config.toml
n_kv_head = 1
rope_base = 10000.0
grad_clip = 1.0
Each number is 500 + 40 x the weight over its row's rms, rounded and kept within 0 to 999. Layers, rows and columns count from 0. Numbers have three digits each. The size before them is the row's rms in percent of the matrix's.

# layer 2 attention output, 128x128, rms 0.182, rows 22-127, columns 0-127
089:472419428519447468462468455482472553510500508500486462480432444507527559521494472524463534475503477453541538510461475489505474503522427471542499447484459522472572464446471538505455516493510510538500507554518490507494550539537528542524463512469499521557454531532480531516523442549429544525503529417469613522540580506556469655527478474549429529533498552464513451514453543529484526475533
105:382499557477533498467558486530547520482461524437508469501581516534480498491522509477415532538498475488539528468441471460412525538524509468543468515400453482465523483525476483566498555466500507580536459503445431513448477475492553510510488495484480486471544505443423510536461468453503441543572414503451469481523513493504553474520577494543495520560541436512524438505487461442561475484483
105:480551494513454536568511525503470520479446469492552482517460431488524499514489467570525514546498519475470470494565509507517438435550467470469434457457535478467479563553442505577489557507526528497514570514504479520526510479543445603533476452429482425522545601534453559512509425533484468453489546449501506478440487480460537458515513487497528486428582502539404499526543482485525460549512
092:521511497482466440498482553558496557495498523421513549501567473510445493441546495469519523547513533482499506506449482514515409475520491554533525502546538522444526506514503473469457526399481505549547542546497450452494469408429510471530473526518460529437444445565532500519491526456510479553544459544475542572517589516496543522512434496439484450507531483549492442486513474619498574545501
098:522482479512482520555542513543506486523444480441441524502521518442507440567537468526509497507550504522534501531505473537588512523495559516489445517523521471481493458485496523527499517544513492495522493505464493393521419406528476492549495523498469455542462445501495501416573481499541380493523453470521517455472462443503456463466479567580501437582545558536505493505473517457537398566540
094:551554518476474460482469474471479459516464590457536553563537477532489441440532439456502471491512439525385476500490475480529493472416458549491440474456492478498552503517500461457527501450487538508507440495442536470536532572550547529464454473530472496508462526568463481446562545528497511471544451487495501486484579519598461593457517511482520553515545462512513524507483579495518585502477
096:503510530514505477466421510542575585481474485551469473562436537529543499511553522509519441514491521485518526463532577517442541499510520456452515519485485530568550489544536497469526450499537522587500467493488457518509523420426495512442444499529473462544493458478501512508520501448557479519483548439502517514464576471572507415503524622485523504415527419496449472455438521536479456510466
099:462502500442453475523580549462520491470452509534469443518468510401578460492518468525543470538556488598519467534541463486470568479541518482471537548526472489498483490477492488461470481573529397497525483481556536549493457504549454412593504474509516471583493485441437498499478484540504442522497477507517552479583527549554574477481494433507456499523524441507534496496554464529470549521511
101:452464534473560503481511433432527435578468515469515477488521431466606438463530454549502526399456469442528455511462515483611492438484448495510467481508553529454484481449466491438553539469472514523518461422462462564552547554526523486462496478530503483444497492528558531501526485513503553455503524432476542505508506478526589570491525513548527475474449482485533537516480507444471494473474
101:525514436459485521439458521617455511472410498464560515499540502514471510439396530508499502497538503540482541500462522488478518584531507535455481522497490449452511499509522482435528519494484499574499473475521526401504509509467504453566496500504538586557506482486459586512462492485535517537553533551538500561490459507557464455554497488457549469450571505470547457563549443507570465495450
098:507444560508486513540534532492528543514510577515470457518455527517534540464482506528540506535519538512493531509549447513542459506529540514435621511401507570493453515478441541507464511533526510453511489506508495449544451483528397448545536575539504506563470456506533532431468550424557488524477462552550541564556517466469476490587482456422449552463509531476526496527482494455538512524507
092:446473522529473464473485481502544519484423543457445479535466412521463519447488529532468522515504493535487482451478467507513482524489487507546513500454495486542529472503532482546500436466547434511444474470532482564454488494495478475610460484482456530563592573483425477493546493499474535565594430547493459532412460475518464455524554437510504497544507480453412490498512403513560512547498
107:449563501560470511459475485529541556592486504436495513460526497603514453482447507467401506505522497537464535577528488457465467472512479529485461546480477488487495529555474520513526432535512470453472506547551489481537581493513493500489490503498472500512550508518577503587463495555470561449480500465395470444488523462476521461490560518524476498483598510537526475515504552492636497508466
092:528509514522465561507482443535529553559493537472472524507433466528552534567517545508495524501489442511491531510539432450562474506554536539515480515533451464453475509485524532517482523512603508370464458560517552372407527536551477499505459496436560509498509527498456485483475499601450530454482520481450482538485565474485461491511507522456542508539495517482449563476454520512502565492520
114:429514514510447521529475463503525480527492518536487476550485417455499519586550422490466455479493455543553477552509478555457547515529480489509442525497480462553415521464490436473490418550489544458517424515460452459550496479535541490447529580412496444500553489494519521479513577518544508549552426477507519491537489493489497382465515506491463506510535489552465480531522480504555436461432
100:534506493542530448492511456479479563580416574481553479486502464521558504472411507440506429500496574528550609520542496474423512475485539575549488518519523509522527516518473548543577522473430497480529532523476522493506534589445475510502488476419476527485484435503493499494511563482537541467497496453420500477497453513474578501535458499459490480502560563481497554566496492482475567545475
092:481516444520512509573537423534523416481478458483533526477550513467477493502545515497552511462469541568505590506486501621423512472501477514473497499552440477595461477577533495510530495559582497505512516502518435501471536468452498547436518496504466529471510505533517545511413545508463545469393499466527514464554424608480486533505535484522519522469507507523495483525488558526473529455525
091:499449424550467546502496508470513561501552493539458457485536499484487547481437505427522492562515492516538560576368475495450541538525603482521512565545514444525545405538533493545540475505474581544561532481524484502478495491509414436445527485535545499473528556474479524570533508496504508474536533491491481576461489526506495469479519439498498557443539534483499472519531566482521504561494
116:518543516463508505483490594479479486434491442520474499494508533457491526557487481484503509465536471489505466502522510493499497468536454531476531494452492491539497559503511527442511435495449521520485420450473460525550427504552511511547570426567503510528514582457457499586472476460491506483474478578439509472536530490405537546502442551442474528385524453412453511597556528486554484510509
110:502496483508543416508506435475537488480529486504565515482596518567496509487446480546490424474490410461431483564498516515505574513519532489496439451498501537494572450431502516436560492462494465475554538484506542527481434481438540498426502539518423499470588471493463513589504515456544546479547519544496473491472527544506456452485515486488564535507448479508560528479484558476523494591545
098:552469508509506464460567542522534492505506571467506512428465444507542447527464510544443546482498491416501542490513490540491496474467441519491507497484568498474429493501481540460567522495564481477539516519566498574408528472408528516501453519516519566473511493459540449537488466416485515488548516553421488544467490480486482476541508576542581566555452485598496565526475496506476475454546
100:520452532461508535558540529488481464501447467451458515484553439483524518584500461521453489441538475500512491545447514624471436456533488434542510509492545456502524541508573486480616522464440463479450515510518483486503470509451537464531521466528488538467495456511492433513466519508555461410503559531515461512524495509570588529566524454536531512458488458468469515468564472446526548497573
091:468472448506515451509528511523440496415465549442531520466458471463572484475471415545530471569497457470483423474571488476510552563495524457457510482440558518492469545495446457589476523482531527452441506540478487517463524476561558448516457545437437558515456497494441478472504474533495499465543533409445471495511502471450492491477546484497510496517543478429530500512522406538532498588504
095:478486481538541490465509534468496458437488482511506449451459539539469501542428432461471488512467471456520459498408484515508510469433519458555456421474529492483533526531488563551496475473476492565482479481476595529453493472545505571474494544506458501465487496354424579558528493552536500475516539549551523544519508526438473479479486430464490414528440483487449497546440479529492509481497
106:479462457423502492501462513530456516538458466447505422464453528462512557577557555496482521531499606448514504507527546530422461490544488513481568449537455538562435549514520486499544510487529511464518628566506493577516520541509511489486496516492581515537503478477489453396496451494447533500470496494527459546487468534506474491493518531531515474466532474510437562407495476551496471476443
102:464495514441500527540491460426488460497505489449455483531506461486473517513526450534592502498491483497406432546572452530495468498524458524517486478477479479534480447499554524483487486546538452573467526454552502468471493447538506521513451517526446466593582517419566454492514505537430556493480539573485495460468457555507420443509467607532528552541481493485512505483479498515506455450582
116:492534474493527529498468492533519495521462555494409481510431532421433508580564499493465493458547500431561536425571459541500421481547521416571493489505469553537441470479449524622481564545489535498467515482483427500541499470504511505564522435528487493531487512535522485563510510514487537474455563422486525428476526460469528510436462483505472503504444475471483506519531451446490480498484
099:442534506484454527523488467490506449482485432541488529502496522495483499538493500502509547521485526525556511525522517526431521463452509514489442471541460454576491497503499525494532565586441590554580446556570524471461556509478486477495540507621436513492521523488509565546449504448515459427519516482586523477544461537484486569469551541570507441521580475504428523472490528482491547444465
115:483578536507544514472523508498461527495465520493470483549441488540524527514529494521479494429506519549548548484473525463477516434468539508599554530507515472514498448525503513541487584508477452564520518537450470529450485572436501505506526540475494506486525396568469546520450523505579508458483495430554428498506561527410617472449534470488461527502532529563503494549531474565428482484478
096:506535505550540526495528514495480495468517515504576494491453547539476520542504565509512407469443463466469465486486458463486505498483553516555435594527492565488523569477469490427504480501478424452474524468428551502482477500459486475491473537485518458539506480463448478445448530513554530590568527520533489473570467530526545501477461425477466489475500509483524512530521528465539529405653
096:511502493554486439514490494592483529449465537540510505463565560444487472501441464522456522459466537491564451468497513525478489485541575522509531526453472502446547570480524472444474510500528533464492480536472496471472505502523477491531559537546526583459442478551442479444536515532457494554469537440581472498488422522443526521533480422524545536507493571475515571484538525498533618412505
093:508519442476559508480515542537455523517512455506515510469537448556575481460444495476493454523445535462507452475496459498552531406473458524505463486550487520468432489528479580413451489468492534523527509543455458487500477515548472478507532469491524414456448485501602586577453510531502469480449550433470573471514450479491531508487534530454491469454496478500510442593484451538583501555483
115:543472552526467486542529523509501497502526464523484497463500498463526417490589495498516496513519516459442496549525441462563467484458467442526509510459490522431460513485460533459385540465470553457440513528500502494490509500517460452500563461544402544529422568537557424490560564502463555540507468550470431469484500489540467501586512487443506537461513518485482463505452526579486549582503
088:515546524525513494499511557424554530573501536496467480524491526484434480472550494478540528416534478489582491514539399508446479503480515448466603489538534493486453449512559443549474504513487431534505458469508470553475510487511576483505491481536505478451443459572429442507512518454503570517493523468498503465508506535475454447490519546467471385535546516549522523483540491498527409453571
092:487559529518535534464494549536520530465487526488525476445512552535461528526554587469459523427494488434522583521528487529424452548441528479547514570502459450468528581488488521450522541487482490453539542542453562516477530451469475517510473426516568570470469482528384459459554528519497525580480520481438525455448532486546505509480548461436546498572504523463482484488456537488522518533517
106:455490516540488507482567461506493497515492517494533430427556564496484536515453542508530471523502456534460450522418508503507493535487463502463453394422521533526548501501543504426490460535472513530485441437446467537553486462529480492515499590530562438508512523428470551468491484505514459600508442543528590544537508513552434508518442485526496520483505473487480486485436511423524430468573
095:604492515522566509512545425551535559439545529430513550543555441502477502526540513437494517579482556493467571422458556495491483524513566449525495483518547544517461507485508493586495479502541550485466530445538526450495564574473522510531463575529504506500508483471505480381431492538475515489445530520496479508504521470497536470509505484464512511544465459606451486474457458475528536480488
095:519501484470488489491473548464502512538551473504499452462503494448473571505444470468551548535485474543499438567468534456508446481477503489481562455466550549501476455449568518449544455503508443489554531520457511556505497506486540458528517478587476539508487550542589500552511558459534436601618448509470456493562522476548435524490545527517512503529465524509513487461503492488391525445441
099:482413517579471530499527501437553492480528462447509480476491504511533501471517489496534501468502432568441509461548480556573497522515477546464575521402503454510491512479518447580547554491453488472519503458480465454484453518476489398546550556553549463450523521507463503538463538423578493496552514487477464398531468444535579466532484500502538527498510531506532491529542472509477540587509
096:589512523516465488493465547568437419469508454537535533537505494561455420463497518509507548542458484480474555561537467458462520476513522499548400588491563543471537561511453492450522538545505504448516542484500475481595406512543513448568517523512533547503497520487530522452511433484543505512534466497453465486508499511506534454570559477521440505491467488466549536512473465514509567501414
103:499511512511584541511531529456484467501538495432517479459475578406466449487463506514479495533485527403541440468383508502464449499489521506528467500508553442533507521500592531528502479475514520478535510480496518538465536570497548463488554492551506531546529507476558490493523434502387484470472486597545541567476561520475457465458512533488494513496518503456528476440545442445444482495427
101:468552567519549485470517550514488473526522461601559467430531565445538486489555536501474466493531498441468523534525500432527520503554461401569512555550497503447482508480479521458519522484480489549474498428509562530499513527561533459532544492462467469470589542482493522500527481501553536399528530444448499455535549525521500439462541462534502453427560529585508498521507572474512515466488
095:483484488498524501427518534468566505501496471511458564492542441535461502388539443517487530493455540504449453470578474435468482426512511514510500569490472522505519559507529478439511528521518454547482475501502446580489441518446533446484539506480499526448476485581508541510560467519518500459446494557551476462473494506581474516483549529559503489585476490586434504435551497428489533430538
092:460458473474520544516466468452519541560513506533532589578467516517492531491526493517585522463507504530446456529466491464473550456411487488527499501452541557514504519467497429434476458556477494431532538523467471423496534503471530431488519463413525508460533551468460495477497413470483571545485550535489475516480512530454568552511463443503512568515553519491448552487520500597449556482451
106:480530543431527474483510511534471455494547440468575501504442520510471503534535488463548424518489528521480458478469443475487504572501476451458485551512470452454513546463544496468489497540523516530457447491497507511461507471521429549477501526471522466494516484452462467483547404463480459543539442628509503550507495582469423430564553548515470519458555503536431472398432514495536490497467
095:528570500451479552416455540500473525544500483486502476506489465546547568458601503496447454428510473511468549571527525459532553523508527558534454504502535487507457544507537546481451479495555493509447498529529494475563450467497458492463518556483495508500450509489475555395481516530449489480557550464458465541439502477553499464450459458573436514489492435495451586485465521554404478473487
100:489498496497458484496513432527471480556437488510486552493467534542532525472472485482562443500464446500443515547513555494518555528507452532459539459577518455566520471469494418473483545449537466492453367486480538532495469499527518485519523474478400508503484473491426459565547556520551502560484462475467445512462475504483454584487470609517448517462541478494520538538508519503415525463552
092:449488484499517466455473471511522547482534500475465463480451522495461534536485551545538556554511487574494489462522453457562528497521455501507493431526474478436503498550525530509478515537483443545505507555491502474493521483511511383444467479549531500489464496510491487586430466426436528505526465474494535449481443434483471529533500471455468490551481617427501525536563506400424450571557
105:510458447565475472494594533447531515492546547532547435474479418585450494538541526503465527550478557430521477455514510467492516526464495506450473482413506535452455525491456525509479504529513478495433541498566472438430544482476545462435514478505546456503611528497536513522462566474498555515509538412557510561510505534453479539485489541496462532491465509468517579536517470441516463474543
096:503497591504493470526504506448468445460493460477493588524509494450585505450509510446485470481437503491528487464584492467506502540489517467489540409504543509523531540558471471463471534542486504506454432511468543508487441501476538543544499516523430458504478511515487607471461503556531496453514530469598607445515480589458511542443549555482541478492452484464498507458482554552450484506439
091:564457528455550506543509489489591506443406496544525518541530423535475437521487461497465519491516396472460539516452490499542576469453490466529391464514516538514540437559518500484487459538469603555503536508532468536477472513456521536512469526488495426506487453527562533548470463548507486462471504538538488519462479442482465523519455480588520446482458476529513489506532560463429495463533
112:559513465582454421500499475512478539509575452644466492479536479479511494544447496513441473493475459534521478499469577587454569508487534453488478430547501525514539502484526455516493524498448496431490507487435534544439479539478440488518508516548554490509519559472520525489523509540497508469462520547555461542466420513420539556442504537542508508476510588440473462500485501441452500510469
096:460483470484512457501487594549522411438441514512451555462451511477492539551471449517512454492516534557451514443434447511533425469534505526468480460481451522424461589511556526484460539506433504508462563541462577476552503518463470542584486498526537524511462512522565466494492467528563444515500445568497580543539467493519485529508550517513483561479501545480554545507476472467524530559478
110:498539589554526487502499578527537488528523587495516443536546567586571532432477558541502545461437488526535524495520509535459493585504533504603488476483542487526557493531497513455468483511493448419569417475490507520524476476433582543538497512428468510472443482544479508511482542513504523542568492480535460502537510531499523447518511508513535497521494471469548482515467520417453414511511
108:491524477526492505438504527537491451499601557495452491508545550491466526499483442505513472559476507462585519493435505416484539531490506420482505475558505507532543501465456395530490535452470466471447572504500487465549452558499532567478493538516511532490499451526465477454547466484518488526552533520473577531525533514428455468476559452508549511624452531500488499533565556430500497466452
086:478463504465508510525540499470516517464454486482610412523499454498497513527468515517479569541578486513514479518491520542519527534468513539541525435554466561486474414517608558460575474463560462492488526484521485532542480520473510536509502499506469512540564510515528520494511520468486483457544488468545464446444562501487448493510463446511572483511422483524449497364516532429415434500481
094:488541454492622458464525548516490540460515528455475545452490509457475482466430487517472493507513517537508499440505546426498493491542438518494476508522468502492431493442548541441517492468458488492554575512466512542474502510545497504466512525507503548539452424512544483493472558500491549515410481562483526457522544538541499354434503531549577515526468512534569529527501544429502499583470
095:487539539534521502515490452543569444521543540516487518482530513545488568481539455432556465520449493519422475554520489507552539389454464514517515525525558451541488525525465463487418580579460495505493516541485563502449503526449560453489464481540456505463512506486524528503453522472549531519498568559497483495531447481537534512520476409446497552487561501552557492583563428482456474509462
111:482541481489549533570483490541500570466478508447463473481494494536527459475495509531491470481484427538559464550609485509436575534540514576535519467447450490538441484539535492520499483464517417539488488517465544484436499418510470563484516473467512458481537431495561533419482453490551498571516487483492471508487491516507454438445459500496441503419530419560469521503411477503564485517470
091:505468442590467420554481551471456487430495459498440414511479533478463522498507528525482429491487462485534518490498480552456490527514534459566531439561474475566530508463441484587493507474540545498458580502484586457488489505447507487475504560483519448465472451499460554498517449506547450577590403470519492481559477551494464506493525496522522501548533554481475493477532450573497518478528
099:505540541444502511401580474549535517475551487444505504515473548480531525503489536553506492533479437566489587521509450553462500573515513459497497550594539587514489455518524457516482534479534529549443495485445490497383436484492482576532533487463520513532506391475497526493482502487506523521509459454517472590490403496504516429539494480527491462518457514517474499465548514543463484456464
097:498457524456468540489525499575501472473500492526566511524467523439536475461571477494538548588517497491476511474483511466520500444448543537501590499540505567445411452490484526458541496490421540461579438525529423481511414540432540525466454537465496526503521533458521549468512462507487483536470562505468497511441501475505505486493519509540449549621507501563519476546450552443440498510460
112:439468506386466539561462489471515438578466513507467485565488558465504501511603405474504512448494553489506505492501543503516490466440561456527509504487536498509479468451521512491560541517486512519527480536489470501479511495485504491496554427452513493499471440561508509398509501515596540431516467545424572585500442482558468564502518517483431540555524467514527458469463474468532506514472
097:470421497454495455505491510520497487516461439460516438537415481520528548464496540486474506418541503468512532512470488492512541564513518503515547515512536534455522539489468507528512566455572499526573616498515561555505555457463565581415502500519515530529467512516492512479472508482501561389541554528484504503431522484443472559520490472458435547435525452520460563502458490566447522475519
098:477509458480461440494507510465502524525533523523528519498561549537465501466484536474509594545517511590493468503457474450535469495449542466458429494507529553496511489427502535545410489489547494502450534525541453497489564558604493522517509520471545492468510476546478504422495514519412490556494469475466452494490491466495522600532534459556552538541491510553486559400536472503543604493462
100:507402515464517506471483547445541437489494509440477435472485414529542514487499503479481516544503474514451431536561480549497451525477370505411516446500479502429462462440537473490549500471486494526485466531529423523403501512502579503536520511531521534501434469473531494471531483499509451459533459524538522508429464450505463538530550493544509492583507510476501552465518552418500568500526
092:542468452500493555475522576432471504473539418487485569479440584509436524562509515504510554512517480467518492504498459499505465519500456515488534518546489551508503436462523547531429412553480509472499513509529460490451448539479454496504537407495437445482482500415506473516467495504475532527473537473480449495508532510596470515512437456444523545458373553527532550469479501561540453459540
105:480512483543461496558482456544452451493446588521521489483492496551510499447500512479455498467531530529498490553490464402550542496445421459514488502556487489458492473504529530448434441540514425513503454496468474410592482480506565586438534504493534537499550462488540551486532541445485514497531418462451511524440536485512475530508480559516472513529461599579500552485526472457546478457516
097:507511493520506464541575502552472583487543475500547513400511507515537493569451507544470476524517504545527548546453522517437426503543488530509479449600489509513510493525476517562483524483517547434442516538536506526480501506479427577488487526508431487450418468538578460485518454496520504485533506582461435466526504537486501423539429473497596473483484467440431474479450442478512518465482
092:489483466546485455532454491429442466505451485462502511511511463433487508495474578514496508497530522535506471553412451548490546485527498512494437548508500488520487504564467509521519454485489451489523528504530607421544530532565526421503541469463491510439563554536371486506511543510487422536486461542531465498510509522420528493533449495509422534482530502522538402549418508468531544494521
100:496542483520543451432507582471506522554479472469497481494515514424496513472470546486456485519512507433545548488487467476560441507521575546440512495494521566480474468591476506508471508472529589522490520486469539461532513574475495488511563472464516553503454566491562496501484515580479471468454625449459519506515477502535515518454501495525506555462412534469580434518516497506560518428419
079:521544469434487506448479511498531511513482520453590536477529522448494486542548454488555553521498467475471538471446475484539484487503517477498457573519503504400527469548566517493456528537513507465512506431562468454409521577507480467543475483461457453500444504557502449508502541473499502511541602567472450545508528504538524450493509483476476536395470577433551515465486498581455480547557
085:454479472450529500503334498434456474504506476442474435492482548553503533530501541505501536507462527499464510487549482487451491562513424531517576537520510496496512537457509476541521481428565516569478498500523552476520566482500527464580521430484574543504455495474466511502468477474540481511461482514433523496574547468517464519509552473458511545438514459460476524474570428530503568452434
096:510533470525545464457514540459488565493486462501575515540501508536530519457495545501478503538507481491502419445436480440544505486583533483505482551449445523496486542646495495535432465562534453491505455565483556446536499523573457529443466516494536483447530530466535552450499492455500484573529490520559566562517527478495471483525486542526472481567529504533494486437577417494512440491520
105:528498448528385496527475468438480433522545520504522514475525495476473501415459484505487516473513496485532517508556481514514450514504444502457468557553520416481520520562442484495526503498500545535497589574611511533465552470475540493487492479475517497495465442457479522483490530505422426474443509537451460436493457558569508494530513481525536527488510614523525515462503553485570492584566
095:510503496478454533491507446568490399573484443466526521578488569507522523482534525481583480560445441460435536454550543486508521505449561476459547451416526517453456461542484436502533499469586534513479509519491521492460496494491509431503512543455549481473438448513460506538490460448556468468434501564507466501478493486487517546447496559525535473453516526616499545502518545527492528548499
091:560484467462492403490484535472508448508528478512444463519503512494529485547461515575458522557485478460536481477542554511502550492551504503455492532537493538545488525505533450527496455435535531480551530518515536475601458488420555505435544496556483456523516510480551510526524498522465465430470510487486619509393518476517507437470455567480457519521551455433485483399574482526529549506491
130:514517529519537470462523548478490474447437462492422527534479469503545537481536540500512484403541540517540474466526484543508533540533475464501519540447459521475492515440447458496474542509528510469461522489473513492460533514498530495446514507564415540512545484473415560495464541482547411470471430492516541444627414532424434576542476481464507586541455523468467485509476474539510534516504
087:522436513568470474504548520464483479417563509512573547534569508489484481504521514550581562500553466552521436492572541542491515527505527531460469519433528533467468513496481446504505470393506502464555541471465496440527531484505531550523469454486539468474488542502496559472447569491473542447537411423562516544527573512494506519479505457469451452449434465511479483521580473464490548495527
119:505577480508469508467480440465579556484492477502477525538501435505433524563468502465468479553555529537413524548482480559554513533541444534435499576525471512512463455503568511473573540496524477451457513468493457530525551500462443503570501493436484414537494536466495423545549557551558515459459535556496472490477496526508549508564520541461531501497530530543537418472463548455467511528453
119:537517535548488528483469524458461525509479528520522505510435526520443476438478579526510488462562464456488451525483459466564476512495457539566491583549500572538504479532513527487484445449537477477526544482457426546561471513537452506579421462575523449515466445601455511505462448469514439505542508519543478455513487523508515514522449482600525443486454397506502525535463486556496536528499
096:538479533595469538536497535490491533538557492536399558527475469495453505496504519474435466497481530518475506485484495511447473508504454555504428409529433472562530514429526449563488495532476523485515493464460464524570534551440542522457469467530471486545510563484525518530490569561427519488491449486532476503449504577454540371504521538541526477503500489557576501462474516500523423535503
098:491479521522475485575506520490507533532497517526506556502555462455541498547533494414512577457526493511494580467580543466476504432491523494482471507487478532519546542504438484542471532518471574587461447493522455499547537498581497484523510499460558501593554518377545480521515608453542447484430529444487496513524511508474515531559443563478462503521482516497496500546533443491574480520474
098:562497475487519481445486484510517479459503500428461480574515542513467445469502517511553531499500520431463490480570522516593495499550577444512528526513542567530580499524465535487400540447528462454473521500526546538570546527470486486494501503493488440463504461501514492485575572455507538528481588399532535467474503513440511533475479432535501448510514550459497577505545483579435502491453
092:508461456554519497566502522481443446533483499571551478560477473495544476528561471455541491550540491496488481487546522505541533473490544485475515493436478460513465532512572534479530488499532519519578512453518519483513387532622558489559430528448523503508539463470517527529536483488526438460454526536495460480444532514455477502509570459437462556530496520518488589430547544525556569568487
103:483459507575467412514491518463531574520504490580465539516472561397506511541514578477576438512454543478474469471453583549449491504489507447437474486459464460566477481478447496520471481460518528527585477527490445502487522508482540379531520519516509542477477485540523524452480519453590441556440456435453529462491452503514432475501470490502461477521453490517533504493470499509476515462508
096:550506494491443575540434486515487456460528480556478504561499541522476507532466440501520522440497498473501500547514507520466482479491496450555507498520485475471497504427488519555564546461446484467524454558546426484587406489399487509470498483485589559487553486474424475475560475498435498490471518541458493495540524497499548472469592472529532467471506554420532459486496482473435517597555
106:531517465446482544462441510510489475516575423530525537467470503489545536507504588517510440492484486507443490440531583490589483473560515466514512514546531511447426517490525496449514474511485515502480442493560539535549444447567537464479494512440415532437513568455498447504459543476577470475499490527527451523484464451593527506457542457461533497534505489508467555487434509543482600474498
099:501526519474554544534493503562474484482490538561418527494541492448486495529497465515475375520481524543448478527519577506480541508536520559559471572497426457514512574431470511520489588491529535500527460574513489471525562486587514450523446505585493472485445499573474460546463479527555516548499482532548442498483484469457507456493490436544484490521466468490533523523464447577528430489476
106:451458511469514529500446446524553518526506455508484501527489444524448490620517506494553459511402512551502518499464540447503517503425460480541380467486543477496522461538554529538460491579517549482485513507500536502479559464510447506541525492519452498527451505469513477486487433484499540537466449579536456476446570484532421571563557563537492538450499487506494448453457451518448467478526
100:445427498495490552512535534480505503588440494519441545568472549470582547501661463473533492419517471493507448499517502505487448475438452480551534530537515489470529461442501467525484465531526518527511602505514497502421462503484500562515511500514540466466496527512476475462509471424444493484488449471530506473486548482515475573471424463432528473514432570509534450474523525550508491499504
095:466507515456538551471430548526517525460468486525586531476528481503514537494458468518511472447549446500570551457448396496488482465470463453501482461449498496479528423489517536484473465510537493495443467546513459531593489416504455565456486506473523470523509596499450514483522476470550577436519492432480508500577542495510509562480548553534520499447494422434542497529490440495499452465561
101:486457553488503558514529548498496480526544516453508547574557512486573485489509463525492513508525501523530525507486545560557530477490462502482521448484544530454450460551523463421550529520492499578509402509527467474508483512429553498476444538478530483435535458385534459589547457475531493543477535528505542498443511487444525478481477452566522534523462433543564439479565523508558425463530
104:558534564519445545567516470494528487497469526492491449596469504497459495532544485520504483487617538483530521554545529462485406537547510474508438503451522444497536579555550461491520507540433473540467465490484427477497499501507467521470541502528457456479562488557571507460536491524536537485500568480520477498484579413564522468428490467568501446503484470548496470464459486511460508580466
095:424505477541482463440528500451528524483473501523467439464512496498452522444486497466434452532495501479525565537511519454392507484458475476454518484537538478527501499504526485529482482517490472496444578483491608502438510475554450469497537470537522453497566518477549586517509475548526510540495466431482543543498567624462583508534604503505459501460578500455483563515509459501513513454496
101:436498560436530544545484414549505492465530484520467486535552507562506451512473542536479465436492444489491464474489465515530462473465558588536590571536494422517495474421547531538520495463513467476509487448467474477548468444492534549444511535579529491481549449541554468484459485552471545451505510583472470564494481471457501535481506482478534430496432407518532472488476495531512529545469
097:498536525470490470410483464482542453516473510497528513549496398561503523461478433523443587455506485546415435548547471496552511515509509492480536522518532481482537508470446453559439503534523406485540533483525571580538517526432474520451480561471507491492524547534428453530584498471502530495474478523539496526513476463450475531519462496495546462474557555372489474539520527517474526516489
099:490506547461538556426558512486474461495513537495454500458464489520475513470526503488498529494540459450484509417464528507492516593576499509443526489484533507459462478548446587517489476435514470577466495480461581507480468421485500519510419490603492515489509494477482454487497519429549488559506552516544509485432467513518497460509448539503549510527584632515534488551475480495501469409516
103:559476473478506466532427504517439491560504496528555522517535505553516448418458554451463528560523578503525570514377617534512477513491456596457491458454473551501561526551498538487490499434491441477551500488479537498550515480420507465472514486492490574500393473505489504521467519564515485477491505556562522497492454535521487542519494488520475477459522494463513420548463494526485483485515
104:462493530514466456431528484495519477468494539514453444475453488462509573486523483527506484453496524479492504503519506477485445498512414510413512522450479491491507526545492503531537498543555486581567495468495491616368580479538547520457475422542464504563463531500528496517485429476481489472569439532511587521441495439512463454566501553470575479495467553503484509516560530473493464463476
091:494502534447538537506533495577444499524465519550520481513484553489611510455409479489486498518546487511470458470449520441529527549488497531565462479514448565485496448487538465521545488453533469484502523535425498563495534525547448598526505491459508486475489564510532433584545493571422475478468534533520533526520451452486476543396497459469462496464508535485443442459463518507435471456537
109:537558518497544539501435366543481525516565469411476550474507536498504436511580552501520504503470478533504453479483574484472464501594484501470515441448476503547562565461442481437502510495458492511515490486481509510540552502591465503498485546523461483532497520489580458478530502496494530520514423413579504506450507457518484498485506554497520501558480523385444482485455526488485491454516
098:465470542491385441466514492501477541516499531564565453465454450473477549538473542518509471503512502456574496440555458499532507484441475546486587523513402516438403491510476550499488494536477494499457421501543589486523524469512461498483526567501471524503552565574527528501484539511512455527548508508452513493530424499485543557589481528499558542576536538516523569494506516497512517492521
113:503541513429574432559482473608460512515494522533594529520441546501426462468482451535531515526520511521477393488523505527521521467489569447489566424514542499512499500429451497467505521449498544505562466500429480570542481452499456495527453470519507575526462575569514520539526507511473497507483411482502501520484479424529529490540493542466449536462478468495459481506490479435518489431505
116:469463485468478489488503425485494536536505517546453437471512498473502448508513523474471501522521566510520519591475480504595465454530491520508562458512437492522554518504545554453507401508488542469489526497565583527570517513491511418522461448499477461436529565499460432479410502565423498546470526419538443454507511434434521542491445524460454485481505486491481509525493585521514494447495
100:604478474518506483453503463589491447430561462490559525475471464524459447513523526443539535541524583501427512439547451492471478463481491509483501480469486445493524474505478479470583460511490578428470455502519527528485542436503527412474504596439503484527492546474460486552499515480452433465412488570522464491507512511526481521521437477488489509513525524525526487508474543433440579538465